{
  "num_hidden_layers": 8,
  "hidden_size": 96,
  "num_attention_heads": 3,
  "num_key_value_heads": 3,
  "head_dim": 32,
  "intermediate_size": 192,
  "vocab_size": 2048,
  "hidden_act": "swiglu",
  "norm": "rmsnorm",
  "norm_place": "pre",
  "norm_eps": 1e-05,
  "positions": "rope",
  "rope_theta": 10000.0,
  "rope_fraction": 1.0,
  "qk_norm": false,
  "attn_scale": 0.177,
  "bias": "none",
  "tie_word_embeddings": false,
  "parallel_block": false,
  "init": "normal",
  "init_std_qkv": 0.0716,
  "init_std_o": 0.0,
  "init_std_up": 0.0716,
  "init_std_down": 0.0,
  "optimizer": "adam_variant",
  "learning_rate": 0.00192,
  "beta1": 0.95,
  "beta2": 0.95,
  "weight_decay": 0.13,
  "lr_head": 0.004,
  "max_grad_norm": 1.0,
  "warmup_steps": 453,
  "schedule": "wsd",
  "decay_fraction": 0.891,
  "decay_shape": "linear",
  "final_lr_fraction": 0.0,
  "batch_tokens": [8192, 16384, 32768],
  "max_seq_len": 768,
  "doc_mask": true,
  "train_tokens": 84270000,
  "max_steps": 4710,
  "dataset": "wikipedia_en"
}
Each number is 128 + 32 x the weight over its row's rms, rounded and kept within 0 to 255. Layers, rows and columns count from 0. Numbers have three digits each. The size before them is the row's rms in percent of the matrix's.

# layer 5 MLP down (transposed), 192x96, rms 0.0806, rows 20-68, columns 0-95
096:130131171190160105106071075147141110100156119127178103163142189162155097141154142081132080087155099142096199154108171130098182165157082084157107124138076112128163100070123105131138098103102135140123129168136114103134107104098180201124106163179139129123103125119103046086132172132108094127
099:101126162132142057149074091161123111118151118091102143113089140100136152171156125128136162155148109137124181097128180137079096136157133112137167140091100039161133177136152194069162111119083110160107086142140134121108146106129127143126197094142134169095158186083146083098130136179175095199
092:173130107137198148105097128088117122114075143141121157123116088112129168089156149095108132102207160111183171088076150063130046096153099095146077098175200155141150135071114154135172109180118137092151125157122171104087144060126111140082134112157149112139128107138115111136116100170137134155
107:103125157115142114109154152133159098141116131081148054107088127114060106117129111168184148158121079112155114146177125059089133151063126154156143114130121090093207110027113125125146133078109173104111108120130091165138142143095163094082151061119080162108093102090117134097094154128125117098
108:182069150129079134186196089167113133128163082118189123092150133119100156155105127113107123162163152114193098105107168167089130093069137142092173065097172124106105156156161165112122120160161132084144107100178220124157151129123130136112114143146083138138093115081077167106128156130134136118
091:066180101081168057048139185079111149143051114135118091170110124108179135129103178090109171109146097170107097153118116116125115153171150100167143162081095131113161126103128136116129160191131112104125119173176112110077147097176143121171155121106147144111151143161166144172125138104144160076
110:154060094135156107138129167193142116095129130156109100118124069097138154122166134095085138048105100121194136156056111155154155172140129157127088137135127169133173169015110092112148134150159121110157145150108166105093084136109192149118159133101104163134101104147134154130146125179113136176
099:048129123110130138131121115158137094184130071155105126087137041142184160156139126130089134098080104115105118147111141144087046149126100137099095078087123142139183160109122129070086119151167149156151070069143115117160127199129092095127105111117109157134126150107156125173164144105148137204
097:194120124171087136107096098105121185093131119114108169158152080106113104162165162184163084078128118092097091102168100141097146050158147200148152148119081135095085080149134110159142120121136134166173143138103146144098105106099146121097108078071119126144128090175149089188154159167132157082
106:179185083132095123111165118085172075171139093118184091084136097202134075112137085147073121133143151142113144077135087150156054081180134166110117074091109128155159059090155111109091127104112115123122103142142137112141111146143167181161113091139134119134162147112109151114065087122155162145
092:126131084155156126131178112073121140104142076107092164158087126113117099149111153185117132121118162122127105176093104110115134097125156180141137073146120164082111128079099118080159128146173075156131175152143116149218095152053153080088145088157131120116170102226107115086165113114142117114
099:165116122117092098109121137133060094128193135146135101139117102153115159129096168161143108149016135123115099127180118136099096136184175109110124154061176163174105104210123130166184115067182116139128095111174134126100095160134150153144136116148132142116106110112207092127159125130125109168
105:098091104116111233131147107108079101104175089125116142091064136114123126179111123115171140199189122175119129091119146162091129119126153097080208126115094168160097101154100158078181140121104134182122082149144135118161125122147154117103105119130116108173168123151121125139124045090124128086
105:097170083123097142178164114113132095101108076137146137123131148161097099122180133154160107126072125103080087124106091125106136171126202114112120117138172106194154166037155125103173153151125087097133138099044115082121102117096187133099120103148118158132131156099161176163137116078149099181
091:157174118156167135143153103178127106127107112124101094148061149134111123061114113202132143073125170135160135119080113117145178143203123102148100153115138083144170087120112221079153150115033171145177112127105127155083098081105080140161120151167113151134134137120144158094132113135157118141
107:015145137173096104075128044101148119155110201112097150184132144080159145124143168135141101125069152106186102153135132151099091107170122165112142125151084123125115159113149221147140109119098110142106102131130087089133095156134140128143156141122124144105110068185106166134106135111151131080
099:131135094104110101066058154054165169130095137139105113109172136116127057151175141146133119162153115136112072160102153127171150131090171120153106082140148172108156122032152154105081121174135141117149135176151145137096069112090105113105150080138145047124102138137154113156158127123146075157
101:114145100078158149153109139153169148161096086133098120092106095049165148110108149183139165086089079097085162132088099095132098111201132153164130142132109156150071119083153114143115100120079113135088108122110161151089108162152111141033169133123189084123104160123170071107132110150163113152
097:023092192176104086172124081109102076110112170108078157092140109097131081187098126137103122150133129150176121100146117093174063119136082187180133097153115134145144156178170122150121131140116132174090087139199064116156123156133165132115136116118141142152117127147083121114158118143147144107
101:172092086128142163099075139134133157065160178132106094098149125143123131128153097063097132100076109153164137163159114132088118125095115170168126155147187130145123135101133072149169102109114122142141162147161157117136167064116152091109148086145103139143102047138205064137102126218125127097
102:147164100174141132136128153135193147115127160117042119161067145173125172072097132169118070122112128093111104053113123173176111147198204126133154117125112118080112162120132115113153122104096094106141139084116151066073104126124084126087168121062105121135138167157179100118112107128113119151
106:056134123152091149096160129206142199116166124140150134161114190166126138127111125181135116101141157098151164097120144103163109120140130112092111115165129143047110115039108128133179109110114143154165164128140098158126111119164169098137144167101169052104141125125035126102106155129106108076
096:174136170150173110143138148115145111123115148181152125166172113102051133086105083072108136194119116187123149137145136116162063136111127146156179178144111076078187128209103118114155139124132184132091156139096125094141119166092138142136122119132160147066162099083147073106099157176104113140
093:168160106161173139115115080137115170142144073085115144187129151178117132148143136105144067134103105181092146154163108085095134143115076118130220168123170142162131099130132119159145102121046127106163177091146138153137097126065180134089096123137133172114119168090092068124083152119149121079
100:145109149114119133163173086168141114149095093059134083173117111148122097118127154082138124139149107136154132163161093096140140168169057144136170108149186129115097161200152138163107065143094130107123117161166125165119087134173100110198131137153159094153131224110118192105088147075135124109
102:140079100117131071134151123107124162162113120096082132138047152069126162105184088089114099149202094151159089120190154153096167154127158089101145126135115145111104121137111163155183143079139085092163132160121180182066109167138099109150137105132116098139121103100163157039146111108151113133
096:255098063110164122150077095154115132107112138156112178068130124122125145096161198112160096136154085150120101161147096089105123130137145144109124135187080163147121139135096172134142105127131125118144178112135120160182123099120156092159087158145120112157142151092132102119101180133175128117
101:108160098104125170126094133139129120132119128157130172199105145147155131120101132116114177145097095130100195099150126111164200155202119173133197196131118151129159135081181138152143088114141138093125122160113083077137173090178153188173186111099139088113124146109151144099192094128094096140
103:129107170100164114148124180109152128127138122119100129184125134129160101125096100074100140100113064148082187105142118130171184089128117108198155121086073097148109155083206167070091128113150118168064105160166105104060110151129146112124103174125108136081095113116203123117155160125100124147
098:121130158119089159136102087069123123123113136111109098198186130059153135146194132159148164126136148098132112101175121214092174081141174176038160120172126089141152075122143133120121106160155127130138126092142120136162125147082081108170145056136126157154129087115083142177097129134123127149
104:090108174095184069086144108124093119181146141182133175153156097137138151147147186087127107108149102122187063133131157086178153176131139190077157109122162139116162155134121088125136079080075152149176165177096161135165140128125132103130103141113175110146148183118129141068132172113125087103
106:074175095100148151173122143094080111074090136116121147132161148123099126201128071152100091209117154151189145115127142133101101117116129209163144154114113150154131133137119161142124080165148156141087089055121108180131117115091093152098144124143148107077170095180120158136062126135172130088
102:124106109135099134186072122157157068164144074163104160146116132159140086134098128201101100141085108174147156114104081151155160120167153134191105113077097151112089110213151113153134128071124137165112067132119128130120147138135147158136170189171173123177153104155180184098143120162148120148
100:138107160129108122102152138125099178115137111127126170167131116108192134161066173140067155080124103124154096139160104063127150099163124097127145122125192106100108122077097112136191114147123094179091150140147151171205156125097128131149197187121157153114138107183107078093150154120066082094
097:060124159148128131092089076118152114110102197164122179187102151155153100157122108200096152167113139144120116130088125132128160098160158101158104131049080115103093068058104146194106153147120131125101146169125174107132110119103113144121164119135184070066110095158112144151151120137119080117
109:139125140070123089126083167128094098110089168118097110103140080129130135148178056120165107141154097156101158136094136124070217131053140102103130130120166103187125156084134156108097150115076109146109104185133175118162074096073119128118163104127123115118103087138151084080147055156129139148
088:255152070127114090125116139117088097111149169168145126116119111145130183126156165084116169085080128134141152105074161148084138160156190126122115145162137134103071171148194140127100113121121170128137140129105154147142129101087148163122141120166119186146121138100173116219130128121117163168
112:077055129135172174113115173196139165114076055135100115082126149127109125169127135064155134134103099157102088148151181176082101103106130161192111141127148119094153102044105126133147167121161156074161106132117155150081140138101155118071168142144125102077098114138128175117126136108161137159
099:171073096135114073155119087154130181157118161180113068109121086085155097090140097157209145102100125105096142076079170061154112113119093152123172095154164125125118116096112174056151130164098071141111123145111120151142048132108109122143138070088096132108120154112117140157161113131101111161
091:156155148150175132121132088114130190146125184143165119145142079108087124154126147167125158176110111157107118183121228099156119107097172157158121117120096103098136112065070070193102133137172082085138097071159143119107130145133174174120185140134140154181122103122117117141180131152095109170
106:123145161152158070172140133110068129073142109120145180100089179090162115124120130149102085080124132191118138142088158161174157133090134074085088136091197127142152122213093146141132127113130161172109120139070082069150136148140098150160084126154090124119163141110149099148083160085157083141
096:100116171128100162137122090085153097024129111096182099092115152092071175155134086151125169157095136127126125110115156150134146170117101102127165117153061141171124091150060163165161115097112141142108099129133084147119210090110098104160110151151099164048120105081171131126133144126093145147
099:125232115082108152114118122087117129152124149073122167139128152140084155154135137123065171150094098095159126205122159155113215094155152150130126131086145100098121165137131187109067159146096104147114124142147062101115133112138107085124142159112117133204092125125169150112110094120180166170
093:224177130130154140114105138125156104171136207182153155126131121119158116143123138079157201143100124103098106127112096110091129078036086166080112128094175135170097149191102097069092120122156130096116122100146119173163112160079141093139125123174115104081109099136146112113108107155101108124
112:136130118172140122151184171115111102158129137125162094095155142163120156140182153155193165150135101047113090133069067085155163122160143156120152114123108119146091108053085103163108181096139163117131160091097118178126107130137122119060159096096164208122120191103155107132170141120137152146
089:022134111123136158095099141151126097155114162142087092124105140171083116119107103143134167118157153126120126167102138141138087133130151146146087152124132145153117129041097094177066104098113143138166127121213152132152116090123149140079108159140105121208105126167202163117176076140111128067
101:171144124165145118070148087107113178154112159174114147070136125109126129113121090098081195082144096120179126087151161101173105134138146095135193146124150131085119131130124139096194118161159170111153142130092146106122102191156103114168111122043113165051114126067133158115117097158146187155
091:047120129119112163110171101088096127182150110146126160111133137129126104162083143114100130177133169149164073067128126158124138107108143119134092170106131174116137147076131082149145116141119043103139132121125166107241112121123108154157161077146150187149133106176161141099101128145103076062
093:173150197103115091139171125123115111104059131102162108129124100136108062144149124118123137148176142137158042135159143096094118099191116152191145090113107119101153087051133171100100138144114073072188146151136095151126106144111123119146064110112104147081134120157081139104139118082183162101
# layer 5 MLP gate, 192x96, rms 0.0897, rows 21-68, columns 0-95
100:144193098118098180105140131109135183091157140098183165130145115087084105153104122147116080146188170084176148121109075083165127143178126132156069190165056118098114112127073143153110199105138164106143088137123141132149136149086104157160088110141182123147105161155098110140081112113163152102
087:170100098131145126128128129096206148089159110050109184171130187149128161153106137134085104169086142131142147130084086166064164198082125185144151127094099085108086114137154160140088101115123139085065084117135134096119129131050131097136107115122130108088096111119091149077126093129115094107
098:153126132124147134125138168123119076133058150095083178119120150076073131153171100091176101113138150127104181139105147180090150139103091084139103145176121140142050084218117150110129123084123158094165112130124140132166102168177092133155105197111149106174161152146169095142160152118177133160
105:142127072033151114149090130095161107097087142136071110168117098083112169098140114124130144145169140125113117071143083096196172163158124159087111122172148107155117103103135148160155134106082224124095153094142097112112132126122174092200143116161122128122176123166162165075133093101104144139
102:162135121091082185112119117131093053140085117174106165147146161117143140076127086089122142099144138162151189092130119106128102118118149120189135083105153157132066061142151204159145130080150126168124199065125134122156076143154127107089127097188095172098130075128082111131146109141144120112
104:146117161167140088115103120136047131076123097051141121192115123118094082090085080146123121180195151123139115140118142092123133126165123152130171125159147192163157116110080129179097087133115138130142107113115151054127083118099183170176089145185105082151111067116133124167121135126114091140
104:099191110059150117176162091164151149161130166127128117138122125124092060113171125118127125161149142129106115075092105070169169153148124144111150161099091100116084088162104188130142116082090107116144148092146101112200079101119122163091093087146153083147136129130066133142100163134162041091
093:160111135121207131139119142145123126148105137090090129166134143143173133116094103065124094141042151090116124185126085154153111125176100138121122106097098087083158077098084104217164123135063133124084105097095141119083144099138074182078120132095126123111162130159093168072119139169125154143
098:186122159152111154118054117127089194096097132116067189146069090135182142111130135119166124121158097087094153161129147133114101128179130145080151115170167180143119080114165146141133074093132073080137103108114107075174143042106090142145156114097150114141135182100156118132110087135157123122
101:130166048079161141147157162164138147103128124129111123105118080116094150157161091125188110112147091144052166120120065155068152096134125094159123142123116135111175148133143111093101098098104116152149130092207120184123145088151156151128114109092104150136149165191120182095208144177082122111
094:116099100093153125099163102134102127093150129148167140169158073141120124112109117082131109135139183081116054088126115088200164019098163171093101150120174082134129104127118156129153106137142118127135171135199123093185135099163110093119083119151169082100112103111085112157137095128150068140
108:106167109084177139139112186143131130074170124147057171095090160110146140131101148135128070173130121079093131132099170120122112084105074080130139089104115144146120089158087127155098143088127131127115156144150143066103163129215150059132084148108156092094143172189128146108114075098160148093
104:160206170139137105097094128119133106120137142187068145114104136120110146041113110102166134162134138108117162146079142115207121133140125179113134170138142123072110149155074132131157133170168068117141121122134118097133127131074177185173155141098113093132126103148129091119100096169119154022
095:191111158096106064104064104140186146179156174210136134141166198149128148152162117147123140108125127140107148076103093158118116164129172149126115119138169070172059155170162074144064140137148125112146106108132092159109157116127078105125178128124131175123142121170111133154179139169167139125
102:124144178182145116121135110146103138107172128136129153152105117097116145077137103091094201181123135146099083077120112154191151135104133150178126095169137116113111127163114145164075149185171081184061143147174127130117101129060094147107116156165115120215115084128140079086088127112134181130
090:129101125040123106130093139114123124117107156109197157118125156179136038155112150142163194100090082125078092109112153161143123138147101151111118089093173110088094125095124164149118108158128149155187087197083116097137122157169149165162111126094121146107123099120052153160136062147103122103
108:110118084089124096187179115164100139163101161143103189121106145134141101081137144121198081175111217092128088076114132143143125159127092180109134123118094147106092127199125107127154088131121133122069154171160121184170127119086139080139100155119142110128129174161117111141097154142184053127
106:154117125102130139212148125182138104185175124157099177174116181180173133103143167131214153111130160107086118160110171160106100118062169102108130186115154170125104086127134158118123124141151112129115137126178114086155132177139169124122191173125107082105154119078148176173125129148165108137
092:146091126087147147080050095203103091143122165134083064120106108100176165100168155134176166107107152113105119107124142116110140116120089138095142177169126134102128118067100109146129108132129172143148114104165131027129135078134167117183111137123126169152175073102183114190138138131093118153
115:149147128088158103064081101159116065117154143137072110126062213130132112125207119110164079117116177070101163107119123135134122099117163158124130149170166127140067117173140142108148131117099133141081168109089113158149156085121169162123182170143066119121126104167064151135175122158116125138
087:077147167138121139182114167145133119140180205084089129148084135099130116142110159118121177146141135146095131125068164059130138148125174201142110135180145116138098118151115194134160094149070169111178094090121107130123163116140164119139173159188119090135170101156106136084121146152086054110
096:164102156086177081162114100140109129106130166100175108092107135113195124152097088097087105160150147107084138111128110073134153167082083124122128127117100084134148066133096176115112187162064145087132154092119111147124133136134087106148181195124112137193066130097167149114125109187174101169
113:153142122139170128237065202136070138112081178117140129159111125090152155152104108131139184144110117156116164142090185171093099111103136132066097157134132136151127124152175132140087104144119131144191139146137169117107094122203095146129153156158142155077154061173150132138088128145105156120
098:163122119074155151172126123164097131111073145142052130113106096144098131119201149137153117190127176106067110123124094117153095151154150104132122135172186115138109122135164150121120051150137150092115102147141106078138094101096097098186165152168100160200138147156198129180137156174156153156
118:150119142110133146101143106184159112155144126136088145082142121185141124096131201092143071140177131107125180123155105149160155162102108150110154151132148099092089086133111146164129178128156134109127166085095051134164085061178143199081091138186142103162158118172141180130151091142166134080
091:098140096137153144135102158170144147094118182146128093087100091093103110210116102077119135127171134146095117119114078132186136169126182104179102082101091126139112166120115110201154141092139123151113129174150164082067114131130185161089108156077135131118101076149115065114134180108068142090
087:119114122152164112124151101110105088143123170088148116118182047158114128120129098160135154183100131108098076151139118098116142077103165132157115151143128105143135096107046098177171132144082091131142103208134114085123189133160156120104062113098139140148096066164099119100137127153053128059
109:170223087100168155241147148166099159120117140104112184129087156117126164154193140162169053086177142105120102148153111122138084133110120141153147144176136162123091115156140128122081137126113130119149133077118161134153099175149114154113142095181117084103169064145130146154119109137152147130
097:149133138123113086134118154139213102136153088137099121094136131153092181113160163144148155102129130118080132063129101075166097130080132120126125121156106077056110127090150119138128169122094155105137143124141122186099078128154151142085208097135185166201181194144135167113073120105087118126
098:149136178089111138180121135162145132080107144137090160126182140215150101093117106091184169103124127109110076142079119167131100109177082201124146140123153143173169163110093135139141131129112134123151127162109134120142131165178128138113156100121185121127118081163173105093171130183147149022
098:109154090104110128146145091117106112084150168133112097094043137157077127083169104128110094154172113134121169105153095109148122159124132142144079111138119114054119174138123168129090111164135098188135101095085127134143128134120055137075109132142076161111187067099185084150115114195128194117
102:137128112131131126121132149101118110061120167101088176133039129111104147076175156135202098089144128187083194134162098120133153080138107123113129158118062145060135092109150141189104129116163138111137115112120178122119062145096061151133108168112149125139130092080114109124069076114132151121
099:163165116096069120099184146169130081077110137163104148112127133116170103061165110135170118158119168105096087163053060208125125113145100157110122091125134161093161126159171125111134107157125137159115117139115121111163130153147093019123132157150133114152171131134121121084076082121105158087
096:150110160120121138094174169096104122143112173137098090212077093108157115066113094163115075171083146094148149074086165145198117135136110154130121143154121121132072097096142124172168072119176194110065112144097115128127148200128131094163128118136149107168115093099174111158117168145113150119
111:165089099113116180118158134144110108136186173139084098121139110138105104073142139068148169155156096104115136058083111132183155105160095192141116143122078165091130088135128167203135173127139088136120142077131136134213093093090137154168120166092166154150108152104140109080094112149142124079
091:137132202136165110108077147196103125079159126136171073169162161132159142115087138085114159141124144151127157151137088135113054151143110112131146085107095126176163136107161120196082121156173123175136079101106141104102142145188151170095158128138047107120085130157139111116172087089146112078
098:141122138115114147128151154126090113164100127185027174143111151174129116119155174118180143134123167107065179138135128154169112086156112110091164165194124131163093039141170151174124160067132130115121144154141163131188122072080132123137127159184158122138112127128139112156132170101141134066
105:142097061058135061078130103142118111145093152141095152074087155093145166168160145099110087163173134125155081121126133100188088111099131192086125138059125125131157142147111163119131101131093093161108149162203147179126064062127132148110143113088147110114119087147082133122122130137164124088
083:106099151133206122119112116154139134097031119135132186097175137131114141073101093142142120145128145065147104144099087110128161104161165114120085150135110120140104127121078143160112140123140112136149095041146164130083192170124138205141133106146145139182112094143113078182191092174095134124
114:153140134113110153161106130137181142126160181118147101159094132172105158142195081132132168160127138114124179129095091117137072124121073181105128122140142106162107121143147129170158138164126151093131083212119154160147202116175154126175056170146102141168192145159117069140089106167142081149
106:182159135071096036154109159136156096154135123128112162084132121102090098147156130117161216126098106140142140093053111176152111075086168130162059101122140138136161087124158137101126154128148159124123109087153136175165196108148147183140160140188131133089117117123069156113105108121147143103
105:173157153060095082096137162153095108097150111155098118181128122067125138114139128108159122140144148080085109147124137103088168113139150170110077138133107106075107090154106215152166179131145133123093175122142124156143166111175094110145130203127101176121101096137110051094181138177088146154
108:156124033091114120097117176114192113113122128159142178119113096160138100128190113169146126104121192141157137112147042209119155108169136090096144135139142193060095134149141129119137113134139157093187075117185175150160131096100129179139120102149154162096141152120155114112141098131143158119
113:159150096097137102191174143155126079120155141125146072112160186120115107161131062031141141159197148134141083071167130135103127116102135159106133068130078144073098111150181132118098121112056140137139142090113147161202164166160123119161144116088107122149127120122106112105113182133122152098
082:145143175120103145131174201099172137110120102127124167128141143097151096081089198096137122160156105165185111140174121131159188158143087076126167126092088132114162074111123098114185144125185053146097155154100067130136110123150096123149176121129119173096183167184120134104083110109104137144
109:176144038085161159137063109138136103117123143098127160141141135120080105174112128120118122128155164107199151099113135121072137124112152125141115157113082144095120119179134145148072175091054060116140153162140170136125149090145070191130091167188145168128116104109101145142116070101123122072
091:137136110144110156134143112181099117092161127118148109111186088154064125140168177102177118102110089185123109139117124105062195136084076119143108183101147060184086177143116118155181166142133147154124116157134171175105132126119144139110137163179169147173106093133089145156098127086119112051
100:120129134154173069133082157156126127092051129144117075124108156113127147162078149092089140141125121139125066128179137075106111070180154141144060099131137094113141092102139145144133154205085086182149151118114116088090127183197081176089109116096124113094163136123090126101097107110101122162
# layer 5 MLP up, 192x96, rms 0.0848, rows 21-68, columns 0-95
097:111113088167155163142126088146171125106075128118150138147193192137120088150095101172105169139134138132172148153137162161094153129176148132134155124058119136153124161103092159092120149221117091180171137126127121107108117138095142135188091186102071104106112143160137146117196187133184088125
086:165110180181119123171158112156170116176095101094110135152124153153135126119134083160122129114116102193138123231156118136090096049157097090172144128099136139194149154142121143134180156179104079209067139140116115138089103120153127148115132117080109139098129106109169144055127113125115133159
102:147149157174133180137143127112135090124096108093160127140112138149120137129159092109093103103142085140096167160149087104071113132166110164138125107135078072138080027154075138141133141115167132088079137096073069143166084142106135127141179126146140047158131118113124135090196125153209112133
107:089107141170189132139137114150160137109090068149129110128128092133153095117119089127095096132061135134147166140100114090152094054126118111101137111123191112097167156082121164160139144149170103092151120157142127146053120172160115042115155075142160111076129111122118089102067111101108181058
095:172130125113114084116173083143114136133152095138137125169136162111138084135136126165161150111111184134132159093115169108129077165144136110207120059079139142124090094176069173179121161146142186071101158148097153127144129110095163100084185134127155141149109040110066115160150129131080098115
107:137093177103147148030170160095084117117113046138175132112150110104144112151129144157183200120176125142096135097109077158086176121145135140114132147105137119129177132130092150142120093139177184161088145135120148106129153143127078161100141152076097159087081102097162121163189168145163142161
100:105080163075147153162138103120147101158145117114141122119110128184127089124124203092116133133097119044140143098115156072109164183162100144150164163134104052084121142154121175085175148144103117149126167125126100120189098127081140098092128084100116170175142144095141136188096173198144151114
100:064112095101109131169095068120100165121174132123141137107101141107122162123101111165110133124166107093089152096092178149172191146080113177135167160106144161221106113116098152098063095136093163088126131129133154133152127163194146150156131136199141131125125189097106084101184102116110155153
106:128190144138099087103162121110131130115127109091134126150148123191116179138162116147102131130121092129112081153141186161153079144151182119133173097161034210137158176127095089102156093182163075113097078093120104120121091140119116150182109110123093129143148151176180137167093157141133139186
092:159102133136116080091093173140121080149157089163137124089143142134118139123163113056201120091148145120151125152112105155143135134125066095111138095118132107127155145123140099136184104179162111110182073142122066121090130086164093100155161191103103164144174088008138123156140089138134141120
095:119126224082173121145157071107126136133168098160077130147130142137138157115132117091160077082110119153154148095090157172114081076074145157111071124138118157104130151121150179108087154106180086120170133096097141103153145101161098141119125162158079075139148157099105179186152138171188128160
103:152070137154076150081145131076124126117113147096086098163155112079069108121116137153155103108129110068152148097189109144112094158088127146124092117107175123171157115095122164153170150147115092096091071129139189133138138052059145162171142154135122123129105079178169138037142128122102137134
106:107141192114081037106116084112113088135127148173097138122148092093051162130164162116148178142102113074104146157074136121194151146119119148135114177138153106136157094144174131112113157169114143107116136134090151151137105165081075170166133152119177135099073160105152165143140115178191163095
093:162084136135135149141130183109098075072055112176130103133089129151128113076145076048168139125119159151151088170112137074114087145170144135126100115147097119088162108121183116145155131159117109079109140165136118086103149087189126086112100096102086138128085150133120071122100151204165145085
104:141153160115181156172182102116143058108182138188165154111130147119161102115159113132077205148139169131152178126145151154167154079140135124153126127108174124132114186127085139104125094108120123167077126143192102150192078146131110162167140169103178139184134143088092146118142109099187088105
095:162119110142117118044119135110123118098155154102127125102078148126137107137148134147141152092093140163089130136092035166139160089173114166139107127139097115097124168171062146179147129122116086079051162122095094148116063130128192139125135051097117099107091102128140099198141156155160151105
097:143154123145118175162143195090125171130127153119138136161152069137201126136180150149129156120137125132163144141134115106147168091102102176142140085109077173130115079128121135145111099108160063129095109138098158102121112147056112146105186123166070144087100051122071156164116057139182154092
105:129134103134098099144116137229123143134170086078115154115138067156156090126127156197177142140137112107085165107157131105113193122104147114147128184088157193104115156176154117137093145135162109095129027169150127117119142060140138148120129102080126106129158144146114164161163101107152074099
097:132117188104123093144144172148089127167150089148117125120130152127100088115137125127156114165131110144090125140155136115151149094112118117073142135114169110122170084124086134190158134097076090128108139165091154128122126158086164143128195183079147044172085155158107125117140204231083160096
102:151132138122113116123128171102083115067134132174171113128088126133144149134126145094132145138093112162129138149169080093087110106157089099095179093196114125106153120170088125119093072145217148101122122162147138117116142070106132138187173057151094185125200160132130144127128060191119154162
103:151133064140168065130136152178117186118091119184085071110156161162093096111164090122116083135183147107126160086184081136146097070119123102155110156117157119113140094139108146157095136107157123144137128194138216173152136072177137168116119138099115089084133180106118117139134125130177089125
099:118110165161096213097210122105140115137117095136132129178122188144123111112113084200101158074148131180110196128175108127164115103153160133118164123159145164152145158084069151114106097151191147136092138128126112149137142123116108110100190053185123104085134132143094170141122136104100143168
096:123109127122132172105101122152169042125134143129142183186169137074145120142157148106097130122143121055132108136147128092100134225104131115163106046175068116154092114152131123088158136121130166101103137130155102180192175123157141067081098131175125120120105106133070126116145131131101080143
108:150149142137164142143172105144161114074130132121167164056144140170118112124139157108089129138141119251156178139134086141170184146116156146139114093071143156084124184122113148138152163080110121106124121129133162092139067098143123097146165189169130093147155213161077115134092127121118148130
104:133088105199070134177144145107168136102111124032137116096168157135104062114099097110110157139148071146184141172129108124118062119135205125143139144106123122136137118123170065111124184099125119105179146158127163140150095083168139118177114148112130143159178111128105163091074120096151169101
096:120125126169183140141207156150134158138155072139122118169153108109134102146151106137180067159150112153111119143112178114096113088129093128082113135102151147119169169113087138096072129107125046095167078142086105152138059125057144154111118081164117062162163125108119092146112077119112176155
098:126105097097025114173135133129080136122109130101146109092068142076094134167107127116159086214125103150149163199128151157117102126093160123170135096139155119117133132139214076125144077059119189108127105177159120160104100092101114121102118135134093161135114136133123135181102155147174149141
107:132179137064120124138165102060131115124117100132110164160107153103120092113139135105104108107134132206075169151123154084107102153087116133178085070177100120158157187194087131107079163130098129150106145124148158121069118213104129124153097135185109128129119110068110144115166151190119162120
099:110154133135181097146110129145101075152118128189129174114116102103105115157150147152115125119141112082142098133156127141125116120103112114115089173216142120076130113146162066095093159160195023141148128071145147171102107120141143192067139141152147083135189143155139148110106119160070082125
104:138168134093119043125116138064090187106117106172149102140154129100104201135109131133104110117129128097118173117083150147108036089106135164140116152119206081135161147104113087168138072150133115137118084096171120128125130180137170160108050102119131148064166125150149136137171141137112094128
102:094153101102134138156120138160148148176111111143093187128100159130131172086136111159142121157146088087181069096171134113148142138140134056109165092132052071083147131128173114132128120145194080174133141138198151125193075151150134085143148096169121133152185138135170078169134159109133160112
103:176123159136109137160162102093141078134143086134117109136129062117196105134089059127172199151094141106149114107067125112084135106082085100147084128120111136155135161164191133102195151160165119157164180104152074134168131095100104091103166149120125099172141133117124089056123151080136119120
096:097149147129144107173126161133100116204118141167175106089071127117120152121156178147173212128121148149123175129076161105165061128141160153122102135127127168142165175139139091122085090173095164139131065198147096153152098098094117113151124178131076119098131146146128137181100140076123071147
092:124119093174156128137111056150128199182136139132136197125135092180069123166135091137108117134102120148110172143162177143163136162092129108122152146161031154118093144155149121153184145105147119100161103118160089143153068140117125100144122135046144157086143120169131067131163183138142092132
109:136138088174090113094138161112195146090062101144151091141141116173110098090102141111116149149063168201119207122169065089117110126137146094124118155121170146083083165168175122114141171159131121123148092145097081103130156115093108109087092060139111129158116129082166090113132134149085166149
091:096104121133094184144171097143102115212098118119104122128128140152107134126070138177135121114137177106135179097150138148100167112123105128144103123105155130121081147201095143125152143116162200136118060145172129089118111084095125179139099067123173086046088185167102183129139180135136140118
108:092096105125123097119056126130097119122160104114112120138187117111071126129112084117121171110111141060149151126069132104112103120181101107120089171130166147133155090080112179151139127055117167124091161135129108100128152083136142100085120159164174207062111169111119051144173125173151162106
100:074133149129144127155125141116124083095080142087152122102142167164110127152125198128074121125115116151079115090159062140103065134109086151145078149161123121109138166111146038162135173115097065109153091097138125118101146168135140138082090146144052180113150150152180147106147109101166061145
088:189148104102107098167154089094158149172164068135157123141167090114109094121169153094134144195096176148124110112124112121164114083135071169114184088157091125169169149098142144160083112159093155125118127078121141090188114048171151166098109160158109195118121064122133155116137157139113143123
105:129098121144099081161163079138192161137173097079142163197093191140133183114143111155128179166119075106099127114133110165096138113099106156075136138128131093106138102149120071132088114125121132108142065187121117164118145141097096090145125150177145174107144075065114170169089159077175107128
100:149103200102134095196140120151059143096123145128082107129104159031083132152155126210126173130160119170159152112079147092163107129112161117125129163094102094145147181132105133130123128146168079156124118109119165138124152190132114118051176123148113095093206124105128124108085131143123123151
097:168083136123111085118086168099130103124109098175117145135132072088149150086151166127119146141128063085064130157108147094124180106101185150133062148081075125105125085081189107158126106138120097116107164166162150142131112131112104105178183116098157141195163169125158156159124148172070126171
105:082088155196125146180152051146111152128151112066135092136138155137076149113124123099122148133114080119088171170115120162152079153135085127132114106071110118112171159142183124131144112175091131166082095184134074100079125126178169108129127139089098108163084046129157075111159123148129150154
110:135169103124188144158104150111076107158059170125176133100126088068110116145115103132087132129138176103124171120091138128098072116103134177098095167144092079162155084105131108095116084150090118115203142133150098092168112204139072085172124128100084167131146152141157143123144072129131073115
090:101126126149139145131187066113124141114173132147151099132136134101140137130169106153100101089091108164093093164133127089102141154148188146158081058130152119162177177119139184104116099149077123116111131161155088051113125165108149121083167122107134099083048101036129132167160174103148108153
103:116095154121120167077083184063081100175172135124151118130104073127106116157140117136205124102123114151058145164122115139105170161121144113130053118133122139150131150109100120099189144095098096109144145175105098130179128092107111156168199151122127120143086114128107105149086112125069145035
095:203104120166154089127100092157127119116147166129146124103127113172072041124151154092111160079161125170079203186132125155091139114084120118109156094146127099148105154166131135108114142110200159096088062064117113119116129109119129136164111193131095090121152156091093147123178097168096139124
094:107150103153161154104115155127137151121230081196166130093147096126161136142086116127117137155095122106115162101094191204130098218040098100091175173103112146120118108156147159144120115106118135181122112121147103126143192119129129164119186178115118100116156148163124138124150139144084115108